Weights of a small transformer language model.
Size: 21 layers, width 192, MLP 768 ReLU, 11M parameters.
Architecture: LayerNorm before each block, tied embeddings.
Training: 222M tokens, 6782 steps.
Each number is 128 + 32 x the weight over the matrix's rms, rounded and kept within 0 to 255. Layers, rows and columns count from 0. Numbers have three digits each.

# v: layer 17 attention value, 192x192, rms 0.0574, rows 30-33, columns 0-191
# o: layer 17 attention output (transposed), 192x192, rms 0.0596, rows 30-33, columns 0-191
# q: layer 17 attention query, 192x192, rms 0.062, rows 32-63, columns 0-191
# k: layer 17 attention key, 192x192, rms 0.0595, rows 32-63, columns 0-191
v30:132108139129099115138140103145092135140105130125099112136126123108138140144107129119073132156141114110155112135133105096153141149127155126133175149114117137161174146114108141104137101086112114092110091116120095143142111081144112150140148119133131114088089111129080135107105163153171122116131134112129180172134114104141118087123105137159120142119116133125122143117145108125154144126090133128149134121133159139104146139096133162128140152140147131140141152183088077167121162121092128147162127097148142087184116125104180161126124132116137103132102117123132104131104167156164125154
o30:123181109150150110131096143101137145101159125138155108111137154135098113105100140093139210111101132136120136146155145138116134148131121105140110107145142153146110119108120104136115101177116133166128169124165129131104134144158151120113128122123106120168119138104146138146131103095153134125124125115127097127114122116109140162143132148122135149120124122148151088122101140143123119118107114132115145103106139109102129154088122109149113116109135166121139111124144147099180116174121126103113119143155102137088142121160087085137134141148139129146129140153130144044155125123090127113
v31:147136121138106138150098152130127111111148114106143131135133130163154155136114129123176125139080131129096112109122127156138164100131117092143122100111142134124102098139138149131155153134104165145142083165124111159125129145112133120120131122150111082149112098167151134156119193164151155116197081125090087116138125143141163133104128128107107122084138141104111129157125157094135113107140076097100114126124142121145119133090127143126143129173145161136087132197166171114149138134126105107106113139081049126142065120119121110171100128125099140116165155114141120118098131135094124097
o31:096138158152138096120158122138167165116135104134087122145156119139129139094145123152115119097186101119164105139128167128144139127160097129117151142114100179133121125103100157113109113126135147108146116098113156147146127113107129132134099175100164121122114179151103149093089061145119121122084155139144149101148107115092111116121101139143116136166132115116090118105147135179091149114116180144137102149121116140128150126153144106103099114119162132062119135072104116158096100154132138152156152131151143146133132149132145133094159126118150138147107087104138144131122099111174131126
q32:062170072158214133131129044132185172114133090107190120161143086240255193162153151130184159077122100138084099128088105054135125105211158160197096119152152126193164175082117124064190125124096161117086164137197120135156091046142112148123156069087076103123077109189126222108199157156126117154115164079234105222146045124131143129142094098116099084164074122138120117073162138152117137087130109138132066118120103128170176125118120105144183138104170206198229138144163095088104084107112111162070155112077108127134120071135109108147138069172086112170174107050137166108076087221189103094
k32:078209165144129176108037092116131109084105130146108119127132166192147135123153163105175070176124191087088127149129081149095192148095103184185134105161072138111123116064103132101124162160131077166084122103191083184116165159093135049212034107150139117157101129150154108184115101144065144150141193118176033238173133114162226094218070100191115108163144097171070088094159121160218135154148087175135093102105235098084051089117159124094119123118163161115144141074140112150043067113092123122062202098095243161133151099131096202093128137115151112122165150103120133158110039160104140131
q33:137121131178109075077109093135093140158168063131141109106137129150125091125186107107186148128113116103150104085118113128202077106128182152175058080083122124118109110175109146117108138100160179145125128110124145160189141168122146213124163178083100122071078198189105139117156092088179201104154164139115156140088127063092110220088111114190177068140154179054153130150108112114113160181076180075153126126151094152130186053151122167191138090125115083082114235140133148132114118088114143138128167211149131144163115161215121162143058136101173070167145125105044152073152173071118084143
k33:194042067173123165142157098086181141148181140089108169079171138121063109101118123068164092167139080021084155222136215133137132163139111112121147125126110155119149152111132190099121137116122118084122174162069140131196179176117082180122106162157117132139078142160125107142070107046163081076142117151086088139131103137220119110251217116117179116120116133084092120126141130135103136141074157186160116082107140083190154159085087208161082127123019120131129188123107150062072177111057131174124110108188171108129091141191167191122124071106132112229167177119128183090127151132092141069
q34:168093091190151147119088073153195061148067131126147106113145174157148122170144093125173125084129087183049102135097136070096136191032097091044098244119110109078122039163084072141199142179108186191180102183098112125144141134155101203161140107182205122160197185141218188046086059169098061139153128096129183153111133108089136169197097220075125118079150055103067174103176203120076131133184060075136181175114138170156111122086109141090134171104116150061161161058109112153079135116207124226164124133180080122118033100082007152129169124063189113173117142096079215139214087043141148128
k34:096124132099165097139032087182140062107103144037155007120125104134145138102106122071223088116106094203132082020168090122140164106153115229091119152120193134067125177118130154177119112133076171205111126097165113150199169113145229136170166109184101134197105053113151163126137145083128076217158138133096224213161176166095132148167181077034143188131175027193147100129120137088137138090190105120158133113148133130213095192153159072108089130155107072107109106146115077133115104111251111143127099132171096118191139071064122120144080160078140127131129188092108134036129157099072112127
q35:146124138117209117140079114217148144197226112062085115131097192129180132124067151113144134105155107099134152153124157147126166113165088140160124185109109170087185104160052094133068151095092174153155133191130111162154161124040101122134074184189085142144043131157132122141139183195083123155063155201098104138185111111141190094121078080115135168099093161082160131158127081110109094136021149087166126173121083066112183148170054144112151075064075199171105153136060143091178194133102142193146088109087139205129144164117096189056115077110116124165166135122144117042050152102161062099
k35:151128145111104133114154125131193190095086167055146090116120138181172123148198141128057091171130076169105109153059086119092095101113112148154177178104063141122137106148118094078154215107084209190156161102105153137066163121119105143084113169151084116142199165147103136119098173137061117125038195162151128172051187157169153130147036089118124164124168108103141117227118081127124197141115120114123141124055030109125163127194168109147141160169066083065122073099093146133162155107078185125135131135062141087072115147085143159116130156155154142086122168096113116112162174115116125066
q36:096064088149077255065133210107194125123096081097121082107142130104137099119101115077092170109170196134180084166084190096174128169114144189114128118113064101111078138118130181080097067182093149138111174108103125178095123104126160142132128207071082117069120197130150115138113173158176136174137143098090138100135176123143072088060187171106180106144166067170145124060141108146088174173116126111160112108190143197069107128123110143134119159187071130113140159071160147158115125132181065163070102134089162071094173167131114152162096141131126086159216095142090211077129131172140153099
k36:149109174076163159100152128088196134060107125131081177128123191125124118115118155055133178107116249117095090110171144117113110141119121171098186118095134083151081115126191125172131086146024138095099202096107217124110154076100093138196157172097110119125116152148151163131149178106190088127176144143093153097122117170130105156115149119154127097196146048136113160055091134144147121126004166121196146206133169171135106122088113147165117122126079175128107199115138141171141135120115086116108092173056053156132088080146159077095090173166093142137141071140116144077102090124212133151
q37:078112177092125177126113145126172097163113108117143172194177124130137152109054128114122155131088105165177154141151079136184148161152175132122071061090123119077108115096163094143077161089051118147183142168122202129136133162143175133109085130142157081143099057129133137107123070126089129110129134221103142096105132081179156179109093167158140051124153157148161105135155105069086125121123075134115102192146137111087131182173161113176155198078161118098097098117121222128086201026165137151203166184094126151133122209105103141206156144112176131153122117107129103069059177079144094131
k37:181146135110102159161190167070144107141066180104111147105185164096100123089093188103098096075197055086132110157060071154126161086134112134152106160119149198074129130113124161128148099102147121099114094187070198076126204106103126136158169152158170081191098092136111089182087084127148074115168160143198139152130057101116201099100190162142193101144199097155115105152095169088124124091000145193107110137188177118090143162113126158135095117090141112138121111122177099125093099103143129114162025128198156132140102150109172094110138123131112145146129121151168126212068152132040167099
q38:064106065177120129011196171165105129093094142115042138113166133170154048132173141159192171145206090159207103175183118181160020073081107194140055106173166169149143105100124151169131118139135185138151175123094117112102204159147142240040133144051163099180161101076161147214076148159125094047138122146187104104139082157127108027066199095099118154020054123080100136125171118161163124131167181168084122136214127105178132093085081157156092111140127178096118147113173151101056091128093082161133074110115123073175150115080184126132133075068147134136131038188046142156117128126137073129
k38:121099078112129137134165125166098102137102128133081144117157097172123124109065137124185120170151228171128071060178115156183140064162124091143181097131102132171088179103105112131111147166111137177211149114077143114079119141135089111071194138071124125139160114087207179082167139132100129073103136129114117102129126165092102143161071053197053164175082137122157224226111082169167075217163114155051125144101116086148116079125051099234149153142174061113118162093058125099107141126063178159090107096122077134149143135152188109145087129096172135139118048193121093110142122079229101178
q39:207082164067142090137123051035057108082127111100116153078005150138117059092099148130100114067123165101171185167130144182128087132114060172124211106072164134099111110119106141102087147133089114189135046128118037155172111122209101082086078058167181116163044133073143067159108081158071028193059113144139154115115103188139109134164138128131156120223216091087161090117120150147180035123183155133140141108138140085129045157147128228118084160136140149127199085152101140158141079184121139113102202196141170133217039106090168152169146199127134045151157121164157184200148102201123208105
k39:151062074134145144121102055139111155179146023126135117159090127113143158140172167139122090115048102166127157141141091112115100130114160155106111069130116218129132186131114162142133205114111159149168194047066111166174072085145167148021112091159132152114107139105081146090156156166106208178119040089132163009083167152177095108113137112058173124155126101051154068044166093143167115173115160130151126161167127098101154129136087089128209113184238153195147092155114153216120198128140110158093172181185141118167081140115156107107074170090049110045073045172127118133081118092187131119
q40:144183157108073145117172114112148160063112118105200150187130152092160135130099084239123132084152142158154108127153144176114090110066087162102177129121148123095111125072079096095113103056125210135176120095142185127141141118164157070078166136059154202096178116157175078125148150131127000113069129134145093153101059161168153165127143134162121106156104188126087077078173138110092127158124114177067137157168106134146099177172108084130142235166140220089171137082156212128093105098120129128149121157079161113171089101102044098143145094168098097164157095091085000134170159127114135110
k40:153132118100114127138184074094130159083072121156166117097164221131066087140137172137150173166191121096153125101111127138171183148129101121145121146118154190091106170127113144103119087149205177167120101051153170130095177165124141062087147156161139150193073070136143122185158106145162139108137131098094058100148104101097255122100129160179155112124157134102098141059148161105146134175141121106131130147165090108103072163144084091073122090032224130129080208100135094152072097131183104146179098114222129120177131127161132068096191139095089125128102053125161143128087052133101133110
q41:182142154196102215174081171147126113192155097163082134181153103139071098010152117161144120137142174154086196141143133134118142179076060139110085082176105188113062206131184182049167074136145039161149131066089135103143172065086143127132067059082171134071171072205123087091067138120117113198174135098133133155079127147095148076157088089114169128141086117081102104135182131031125169154097069056103149094099072091140087179145124134137123147072136187100123092138139169101121165116087254195005086131102145252135043167113135117136154153185132217119141163141212185136175166029183069196
k41:108094172148100104146224148113107140205109086159122073145138124128176061125113130062092134218147069177125044120127153123144123170084128190186138137145204249141136138165137122075163066164163077192019107049060034162101132071144140148183149063059165169159106102122118107077171157116129100170139193105177115055109079129054169193097155088164133125124109078156102129124054137061008062136125097140153141179149090203119123125159178199135136124088155121039112107214084097190156118142076166104117117133109105110079146144124030178189139129170112146102133166111142107120126139148163122106
q42:145136143082109115172173139121196159102137202178086080102120110121098065152075117103101124118106146103145147191129152145080248119171167120094127085093140106133133182124180133147144100130134097082105143127186100136110135135107136147155134193078134158185103138102069162123103168126163043080110077129116195152156130119153171066090150105136090164170121175155186163083166149093109161052144052179155101099135127148135090108168128126113133169082069112131093141031155124136181179158086113095099161105186115051035200059058096064153255122189094087113176108082155166165048131215145168096
k42:165231077071095135121114128133138140165123173160121125159104100140129160136094081111123124122058187119116129098156134086134140127071104118103089100089150057133084131162125091096098114103065101134142163134137172127092118132129142109165154122112145162133163168118054157139142124134150210146116113087134186108196159139079120167119005076137113119114136215191198110103185191132183138077118133083113139177103141153095089094199156124166158177138078186006125118152148133128169121132148138121120211122097113125129132115097197061110119168162067129083135015135126110155171171169169087102
q43:128133168057104062157159115077154167157083087081153187167144115149074168101159131133143139210188112130082188078187085140122104079124101127163179100174090136128053155124100112145109152065131167130070112096092131152085123116138050132210139168181120106147113121112136087163105080049108155135078151163105138170135131146172134138160172145171149172159128124146118080042041146113132118154125143222147142197119093113131151181169132138050087109131100070136131142116193177094150114125158113083081139132077129075173136077097098088062133084161136124160170189114162049148150111090169127135
k43:090153107068074138126164105099143157138114136110204174174129144146100127128075086081131175199183038131092222073113160121147052138053152118079139109179083144169094142127085152106156137088182131113121154095179164137028074109129078126141083120114171147082097102127123079142143155134136101237189075143108111115109176136185148109120124189128119078100092155122063114201133130112154103132166104149168130098102046082159174079174114126060140176188193103125108158098134128040077127185165135150171063157088098130126141141145138121153101174123130160103113073090145164117162148176156093135
q44:145163083138166157099202088090183164099181138131129115217098059104103116102178136129110110169153172103194123182170137057144164165125170192167166155122184147103129096127181086156082123150156106151191152174154198150085138144171097137171110096129084043113094192099102090168090110159062134109177143204120146190070136142147046102118088115081165079100007171146183086151150113148061103143133158146077104113086053102166147156077116105129082157134065188100069093134091131214106091135180044113160126189123040094101111183089101118170098136177169152105133088176147121057090157140154103202
k44:236213148108158133124227162088075144177166157104139145108133107166148159122141164076055089013189143165140168122097046132164153207170148056156164084107155146124116113120102068113108108142137125110145102181210080090183154090082059134118115088176082121219093089094136119107130090143122135117187201068238161182087117155079137139154112147101169131104099128119168086122090119170187111179056143158113142140089083138113175153115035136066069153074150159106170142055109130135140068143162100099055143171154010143060111093179130133094129140185112149165127113164127116091104171140176144160
q45:189126131076132147126136121086071137146106109043129050155131138124058124055086152062082102168116108130226022083141156167194137040185059154153117146152122182063171105137154106098140156158168137169168144110124046089154170105087144139192154142139103161126153102147167115166063124130091114178077114083121093097102209130166175117105102144088180159159116127174123167134145158148102091226129224126128163097123157064118165111143126127049099149161165154089255173095148109199070074121098131100061079143089074141137173123089202109094077139165118183110163099104096107083161116093134128110
k45:107049138149186117106147111073119167102093136051153136107138150106162077107097114053072091200134139150154080095118222127084186125135164105171135101178164150114170068101146103178129195083154171106216143054142101135162105212120163161178054111068080098081098105128180139148119077114090102146137205111114152064069135115133185148067118173098120154148140117119141228014170111125152151223134140158156136157094061099133206081117101138017160108085144122163133079093131189141115112141097144169160100077074058199114098113111222087145120078172103182134159167147178127128087135150141149098
q46:012118184092029174168156171149150182048174132073167183122166123155102109193177108080138150144090124150061137107154069086123087188132201126130105133092165116147183175157022093166105095151124027069217085166167154084103179134132105094193107138032174095186142141137073169223143126165096097140153183195173207117141130096069125120130167092120161087185093139137160121179154110169066129169157126102153166068137126033077095104183159151108081066106156059143077155102118170142146160158159055152104112181145116113138147149105140101124115183124119116061167093117062142114117154000097148134
k46:039096074145129146136192127110073148083151161082140200111136089153134103148122140113087149100129164131099128165099064149114051115135151049117142098111189152176153143179106167090122091140146152099137044158119103102157086161125055131143138208069132102178093167139072153136042129096118116107218086121189198107151143170058145177211188089204117119191088115183199056164151178153050152169175151013076101079110205167127129194171121127082055130057124155137136097134112134061101156164190149141083153147093170164153082074072152087118098139110087158122160097156054151112086140097176148108
q47:085128116168094216124085078077138146115129062149107107129173137160085129081168091171135174161178086083132098104093170098125135125110103146116107054158166150099182090113141133093105174066117138121200158106124109110176112143193103127140105080066121187129214153147180119112178139169083192139067032084156115099176156081117053145088096184126167068067120182107151127130128156193129145102114132103101102155170129156084220169123160059107155144147085141164156098141079081125070141137160065145162120177132126125094167141077107133120150102169134163153086059083084096087109190182168143160
k47:100139176124141163116172151157110113090181140153057190097174134128070133096163176159135225094167150111088201104146111153075140056114067147134127136144151171091177141142078121095148121125117150087143068112155087064169123042130116124156033149169152090152100138124186159192116190174101190124150184107158149102204090127069180087110078135136114125120161153066130201022126135142255092041144135151147175112215111104119157112084145148099164070046061083184143075158148065138151092111087116092073118092131058150087083133135154098114170092132220123193107120108154158060095154139095194163
q48:160119127190125074118115183128092112105199114161101149049128145140118087176115170066128094114090073082103095036120122158094106131110144172161066088098123076130202139182086103173164213072190120154089108067175079124092121138128137126149098190095168114150143072116124112105124125115206101081123135112112161102090182160157129161124126121168114097075091151193150130110107191060195184167214152188150153224146082160109143075129109177191133165155083151138180170022154179116147146103164114062149174254189134107043089046000164151110168131137086138102139116090179198191084100135210088089
k48:128153074193123095161076131130118129138123086150071185113123167140133070135054125057245131133103112053104167119157118145123151121157096155104079126162175047116100166164078149064132140096117105105166087064080139113156154255111150140088088171123132121172108152097142116197127071101191173150125136078157118075128162157207146156181146120154176096079091114094141119126143230156216100124090125187104095120211104125130141144088132115160142112119015115198084150165147159079158102141159156120115070161172174149137083147163184125130133087119105114112074142153164143187097172159078146076
q49:125144140205088121126107148084151197077147038134144107075173080172081252124138080048213142041111157160139162120138075132122116166137094145125155064116111144053137201064069116053080130108129191143079134145082191116151107107105101170151143146055088153097146097160096129190202124132125127085007126143214081166067083114075090139098114089168175126148081100132167159128137165158104068075165119139139108102147197060151135119121102152129078151178102089203142147135163202144136144118100135100179107134092148203185095126156118079232170152157178133100072187130079097151177108107089159153
k49:215085085165054132164120090125150126122106108109150121107146046133123191153097136058133181075139172023101201126065135106136144119064062129176150094132129231162163117123124144092128098128171122104078192074116138139102079114112129152178120169140129077116077072129077118073152170163190132085091073178155083084161152114098190106194064123161153157144089097126156148099077130197099124115175077102125108109123174156146104119157100089130093168113126092192052134090153136082093206138109104127203153097143206202158140143119135125133124129150166155106046180183043140122138095126202123144
q50:105179091137120190166194225143070160176159074192161115125135179176100134161096153114088142113160078170074119097058086060095101081156060179225095177125084163182156092149093071129109095166134156088065137159107123131105122121144150100175173143184054156109015054086169170104130153098081160147142114203049169118118198073077082157116143084177218129102144128147126120152089078089182127114112167095100096107064086062110132115088095152135152213126097113170231146089006064171095163188160159194122177110104140122150105145110166098164124170075118067163136098125210131140199052118170133072
k50:131191168139165127111145171109124158120047066153093130124109108255104088124164104087054190026062069144075107098104163163129016033092147148181066077176133139140166116167186073245157104107092109113111116121130171179109066200137097141161166071139076088155137124126130119140140210098108063130126129137102159140158141182162086113147156114186120149125140031086060025094195109183206105169177139093086092121088092120088116160123109115141090168158088183192099097138117174165060131151133174190079155152083136105119148104148127178150185122154130123100108174143214114076140125098157144102
q51:176098128073065096160098135131182155100114046115062137158162120097099162069187163077188099089178121141102154175201136046118185091206125090102088124181153124089142215085135167079145161078129106185132123144071159113109055099120112136173178091136091134114151114159072216060120082078158196083119133105146068079096117072192157146196083169115122156079173139102106091089135153141138155134186177161059209127120112117135119146138115153164093132136116080079178145040118153157165115195138109113049130090177134044082126063131206055146143126156143150168155157158114126177152114088071175102
k51:070111144078097123131147101140146126146133052070143123166114148129155132107099098045125049123105114126126249107172187156117105135125108127140128111095136096108154081136151110107111072122091171198138188191180098116157007114150164109238126089107151142126133090154140132096134176133137152180181149139194096004157115183136127107101098164070090125053142187149132126089136110115105085094255127102141136036132169143161163137187120156195102182137118097080123146141137106128105163109105105131122176128091079200192166095181142150109147150079172170090159114102064078144135175187176089145
q52:153096122100116150125217106145193108153153151170141122167142100141065140154126157120103116158122115057066084106163150150069113158155101068090220167171177132105134145093027157134028105073140185101160061180102121127184165079102152070118090109146146131153070183056136107071119098128126166125106153082014100109152118089105096100169140059180106171151206062179067099135075118117143098151176185195183103126096192071149190133183144119149145202152146138172135162115167152135129206109137052127122051084112157101109168116112139084146135069130154062113116161086172083195016145157142164160
k52:103121185136125137112203042126174080092121183162122117133117101170076148131143173207114093077098050113176047169107070117103079097145133141127118213112157092122149108116133108078110087134115156096151084052150217121085133069151166099096096103155111094116108133158148197119106188139165143124167186096096167104133166119166152114097034139191177098084091140134090081149123129115201090128163075086141173106090142122159150055146166117117090116170199183190158203123192099163110189147145104103156000116072169148106135178131145078126076067119107146148093087036104147185183142133165133195
q53:146115178097114111152128112047117111092119173171041075100125192130074084162125090139048155137069151107181086134077079209163179127104121173101100186103153122140148097176075067106143114165146152104197116096176193051132154122022127135123146140110164160119033206234178126162129159140194117140079135116118182143056144079096123063079101112118139172184151216150136103099204154133094077069151138183168092149125100121238124110092189147052127146085091123100098121043098147164125118124145206182114146123129169146133146172122138111155180052105220104160067161069099102126161110104085108101
k53:119054076134122105096155146123164154185097119127111026108125082166070169160149111206083110117126128090152123082121115102165210200067141144113093121187216137150112146160130139173108151121111158091207240130170199168042152135097187113083135067100090149089060128161089139158136152130163113142109171099126160082045160129044091131176046058136170154149121128142152111124191140107101168103154147102102147181108074134168091128131141135069087132098069107030096147151108121070127142118138163108162186130164158102121110165126198048145085132137166144146158141151132111096130140120171090081
q54:153093097178122098140126183147094123171162155109152043120132167140123147129103084165175109115174154161142090102167121139137187114153152089139142097115124087098116195131199168072074112170143031109074152178129137136161196120105090146107231133094080175091124121168063178181104204122118061113103093187142126120124153095109131159115082090137092170076171073090106167090118112166188090159146144152059137043083169083115154144196126121093186163101152104155153123181133112160155057071141152093129097097081101085122159181124141087125180227101133008125160166128110157114131144135123200153
k54:209117139181129108155125158087111121155112196080129087121118124068139125149115116142148104173163167131150099139097180107095176091035140207166115150114165134151167123108193083114133151119133057077079166188117199170187189188096099136181146186124098119142165157183097106102060169122091081062110100160045109105183135156109173154121107131066073108079155182152088149057090122111148101203179110174093127179043201162045113108126046170170094108083137164162189081117114160137145104139151072110184090089085116120104086196134140114100156139104106133098120162159070131143165082104137111127
q55:081120165130227144135115127176070112165216131092051083151137158137143107111201181100116117037073125188182122121091150225054140126093178119081060131100098149123134151043152095100111141058147130093095147135140131108126162117074163143137069124063178099116065068133144113121124154130175132125183138125122114093125177045116182091123159111093084171113086107155130160187160114076119195123119159128126133106108128141032073121204116109158104101171107168109192173101184141112099106134138121025061058143194137153103142102158076168103125170175146096147053192140116146148136125112155103211
k55:052096088120159143121095111115097162144102082133127153122122176238175137132133124139135126179122123126153014189190148110096163125125135103143141185092214084141048104108085119041102101144122096124069154076064121193117118170137151176112092200099170089172121152096164188093074054130093102117061130096154117113152151097129198137057113136082146158134153184156150136131114118174064148143050187154109150144166136124060153168200081208095118123222066126052081107164138152124120156094092087137128058097142112171125123120144091162177157088090156117148109185128087116142114166140193167137
q56:124101188138121093075139130179089151063136086148078104133088148104126144142074122139143136145128133115100105168125162182143153134167187159127125108181181146114110177102113163179097163126071151115143144144116166117138062072155152172060119059092128156083101115192116165108149090159154072095076105198131140092186129158093111171169117178125151064091118149079081150148172162158077083140156147135130144126117130130117060055128065082143140102128149101198164111155089158148098104145155169178108178168139132163111093161125128131108132076104109175195150102171167138062102136116151116085
k56:182060170120094106117155161137097124126071142115139093118162179147151092168163206113121096163146115145095187108081137184120143112155120150144118129159157160135086159111108134171135192101074141148146200134102092097159125111151147123097164104138128107116120164130079164099068060170154202121132141172137034058179116085105058127160115066142158136100158138139065187123178142121122128105136184135061124102132110160107132182126125058156100121096151137213158119149118117124100162062180128094076148131151213161098111108145132192110148155138129103158160080116100136133089169166113129046
q57:144092158144107223115122140109121135157123125127137146101183140122105110127122090138155132098069143107136160126131078118154104081071154094167121093041120191105144111127126110106132106115096125136071095147206163162146100153091167118085095091186065116136146180103128125114138141177114134168207107078146122114112138113095134130163074172162098114127175128090162089107126053174075088087199114081073127098198094197203181103159116111076194117117120139083111156113158200218124109130131219197089094048154091123142190190173134142174136131170107091120125067071059193106111152118099239173
k57:133049151090186148157143124133139155143124129140050094143137120067123132142155115181185125129072164083103125210131003124105176072070124116160103140127095217105113097106149142174117098135116119164067103187116135172106173122143126075166157132152071124164120061116114117101122145142116045143159152086092237138087078088160116176078150126144147164087109167069165115076143115092047100088200160105171176140123255116154119089109135186082134114189084129127211206097176143117125144120166163075156153096146085065137163091162162096082169112173063122098159134132118089140152079135158110181
q58:172220194160123121136132083101066131113110192166164092102117088056149154071075047118119163124064113146116086099114181115143131141122177119119124170136193099146110067077112078076149181139111130122097196121160172098133121113114146189064160114098136145136132220183091097100112070188182104103188124100132093086086171177124147213186108155139089098186100128169128051112105129153142084141136149154148193096078099155218115076087176103143163032127104124145108128135092152111149138165131156135114149111114137133138102171164191141125114100112119156115126109129132080108155134154132134110
k58:132099124163152103087070132122135148136095127215141076062141106086109119125143146194147154141131118107125179169156140183103129224165111075104107069200133112121077120124117122188101142147083178142119117180147103133151150088148130156096130043170103108173104142135088070189131085184113141100127123131109051136093128101103095120122207175140132152115094146183121107064094154080098147108172157112187162104114061175138134126104122075108113106087082136189144176110131163092190100103128072098132207126151180127163124151143136161114149081076054133142205175154122106156117131187132151086
q59:125139134077165170107138188104141105159073142172065118104153140153093130174182117137162203106148096121084155091091191180069103076095085104105095191144129054147178135079149125148085149112150134091099174087122124168073142147140131158176174111118203126140179122102185061131124121169091146093119183117136213123114140153093153139130102168092138102202116158117166066118151102135130106197083154109134165108071155150148186138170067144117101084128169096144110100114188068155118099074069171125177105124220038168154197084193097119046092091062139094111084124119139143093103137108131187179
k59:136186060042129172114105116098102106117138144137124074146165083143141150174127119186182129110162078143132159150129179149082144087070150158071085202149142097143147150081116143138111133144237116092128128028126097140139138160132127138119106151138176130080150122074175118115118092105085116067134152179081178209119129080140093172109161076140133092192114181181171087137076150115093152200145114072075208072109134118185134089079103144087119121129150133147116102141181108142200076135126154154169049121091072169091071093187137016197148117068127075164161199152149132125106148138123118063
q60:152090110162114186047124134116110065133151192093116135066149070158164113195171161189141093072136162172056101119078231159161134079131134101154174119142130078126136112119079162063163146181178083057115139199101130162125144156064163043117088055162138183090146102200213186169106161021157142184108165120046175129126118126131117149060057107155159078150185110126085153159125146113098115115132119141178107124110151080148178119116206167139133056174107097070123132154091107091187157172135109186080089185153163085105067133075119094103191133166029133074098125158089041103067147248089091197
k60:088070118097132116122166102147108122117214189139149221120133089150086089199171211250150113047122159202140122136186203133169034136126073213142162156122149063154080125176176133020118119135147184080162142213082114121086145205131076137077131038117080145097139078144129131111140116133139140135168174147097052111126125142146165123122099047144123096190090074151136086019123174079152121127163117129172120151107129134101147134099131198096164155106041147167153101145113106122151097139138127119083208133149217116124149135051041074137159119125134097100066182083077158070133122100109140174
q61:116166187076148132158099105126095200186143081080096119101111140107113087093093064100161154185123107095129155157165151076053135165074113088057124192174147069184138160121187097086078122131117129115108134107167107074095132185176110211132179119085131192188181104174092068114143148166159101179090097188100146143134129092168102127148100141190071086176029147079161103215107145197118170118122154166202139069115115062184176094187106120115167113103069173202188112077106095164130194115172132146082169142146128182122229105056121109083170172161155093113099078077114135085141110071159180138
k61:105200115109111135098060171116089137163072100101115127145163104099138119145128109164089115204154062084118197222086102139070194152088092095070080137176184177155094149103155112114126106174164179128024038037171131097229074156140086152138090105230145157136144171136123088155092183129128186153100142154111145109172123181118173126122113139177092136104097125148136193127141170130144140171153144122144138141133114152127110123186081093151082086071051184166088091153135162071131115136195105104033144093095067109064108161086215094178163125132089105074152113140158156126122178146107130078
q62:054170186196187197078142112098132046105150087191109155060184135203158068000169131161106172107149140164189056118073122140095093067120170146093044133118155098064084090074171108083086092114132164179155133144145106093128112119093190182113109117068099116168055161088131087085121062158125192119152083134144194161055089094085157179077099164196124068165122131086152085108129182076199175121090156112142139144139129140113147127130193079163151141100088129108102120086141110057168215144111118108109111201135126174168185131069094089121135180115175196166148152145149099070151087133157171202
k62:062136122128061144111113114172137146136138121150119132086180149176164197145088153094075143059140007084130090127206150090073106138181081112124135102096162146086047176157109105146129093131167049131123133156096150136094080096133079185127176119132144109188103149089115151145201191172073150114092103150119131062145187167152196076127209149115134170188178100163155045047088121135251097051070111136173178128138100144094106038098086172178170163184086123072103136157145127021171134088018140112086135129123148137135177111135140087183108087108101126152224180142125104101147191141206142090
q63:166118062150119218144112214100095107119120087215135096063212143173128117170134134123120150149128116201163148136157139117177077118103075095130095135147070101164152149227144174127181112163109199128102150117130092097102113097120162112125076052145160193101136198126149122188127117168131094144035114109092117134127154170131134154100095141122127069105175152099165127121136136162119133129144148058149101091187124167137210112112066106068102133119096118152143132127188233112162161063097136139081167138111140175146122145167178149058078116116077121110186086114097102077107099145143180101
k63:127089150084171193180171193144182126047098111179063142128171157082125101162123150080113090161126193151100101174151136113091131128102084194092116197195049173161169167094162126173175135126194150109163127089031151088082161141082104077168126085099141162094088124137111154165176127126197144089159123133079096140123154073150123122123116097123113094107113117082162174110088154151116115130181050163143131192180165118177093152012128147045131103105085101227073105152132172125189127129185124094082045110093173117131128124181137037114096120185068115106158189154171112153146091110086149052
v32:112175102007151103107151100161105237089152179094199167156147127132192010162149153153206133150124083025190147135104122105093131117152180147154214035099117135073227078146095099115133078160124127167125160125075132143114143128141180132104100132159123184081069139118036182127237177074127136105123119130155227130188127102137120114057106131136113130103040175109112066109112131147127118076123153151093061173145151077155131077125123108135117120108106114156099109123156080154129104125230096135125146146132163067060137190171114168169068158096170198158140114187097179126152108153143079059
o32:110174072093094091073083150093179104163154109154091182126197129130134157099120097139076097127162111150098109133079129160113122183125092089141159161128096130126099120121148054131132057177217054129182104136099107139082124157078247151121104121170125209105131096137215137055058183125124136137127144089060117128077110178203134164165234098154172090108116255131094207114134104143125168063145151136087107086149129084116101080095157118070120149220216147161048107176078122174110099138127144089109080078165112127119064238127179086132095131155129109081128073166170172042186132102144163167
v33:046094100104125127017148174151070196136166104111143129129122094090084215107108117127098105152178183176086057119107134158110128195094173131090101088129105126119147116144120192151127143115203061099134108113105127185121111083147198151112130166159125090141107136133184190114074139083149109104226160192148129166104084109237091135192087124126210128048168150117059126121112132126142115116170072133176187168148125177142147104113163109117206208105124228099087068149156155133141141107122135077108124119204095169114130201112107144115161086074092114093117114136116160116144089146175118061
o33:133190080096182137136175110204095136155103129129162134170093193120076119161120096079117075109213130054093130093046148198096092204130148155164172128219096083121052155120096114103048186145184073153153164156128107124127147145097122070063155146166134156108169150125142176081078126198117241062094080145100118095109111073070102107126207178136115015137113033121158127045161076075069148151169170098118178131126113089153136158186145136135144213041180114149121180154162110132099126114106046182141156175038108163109101178070166085181086182043094159113146209062128140187121156163109148169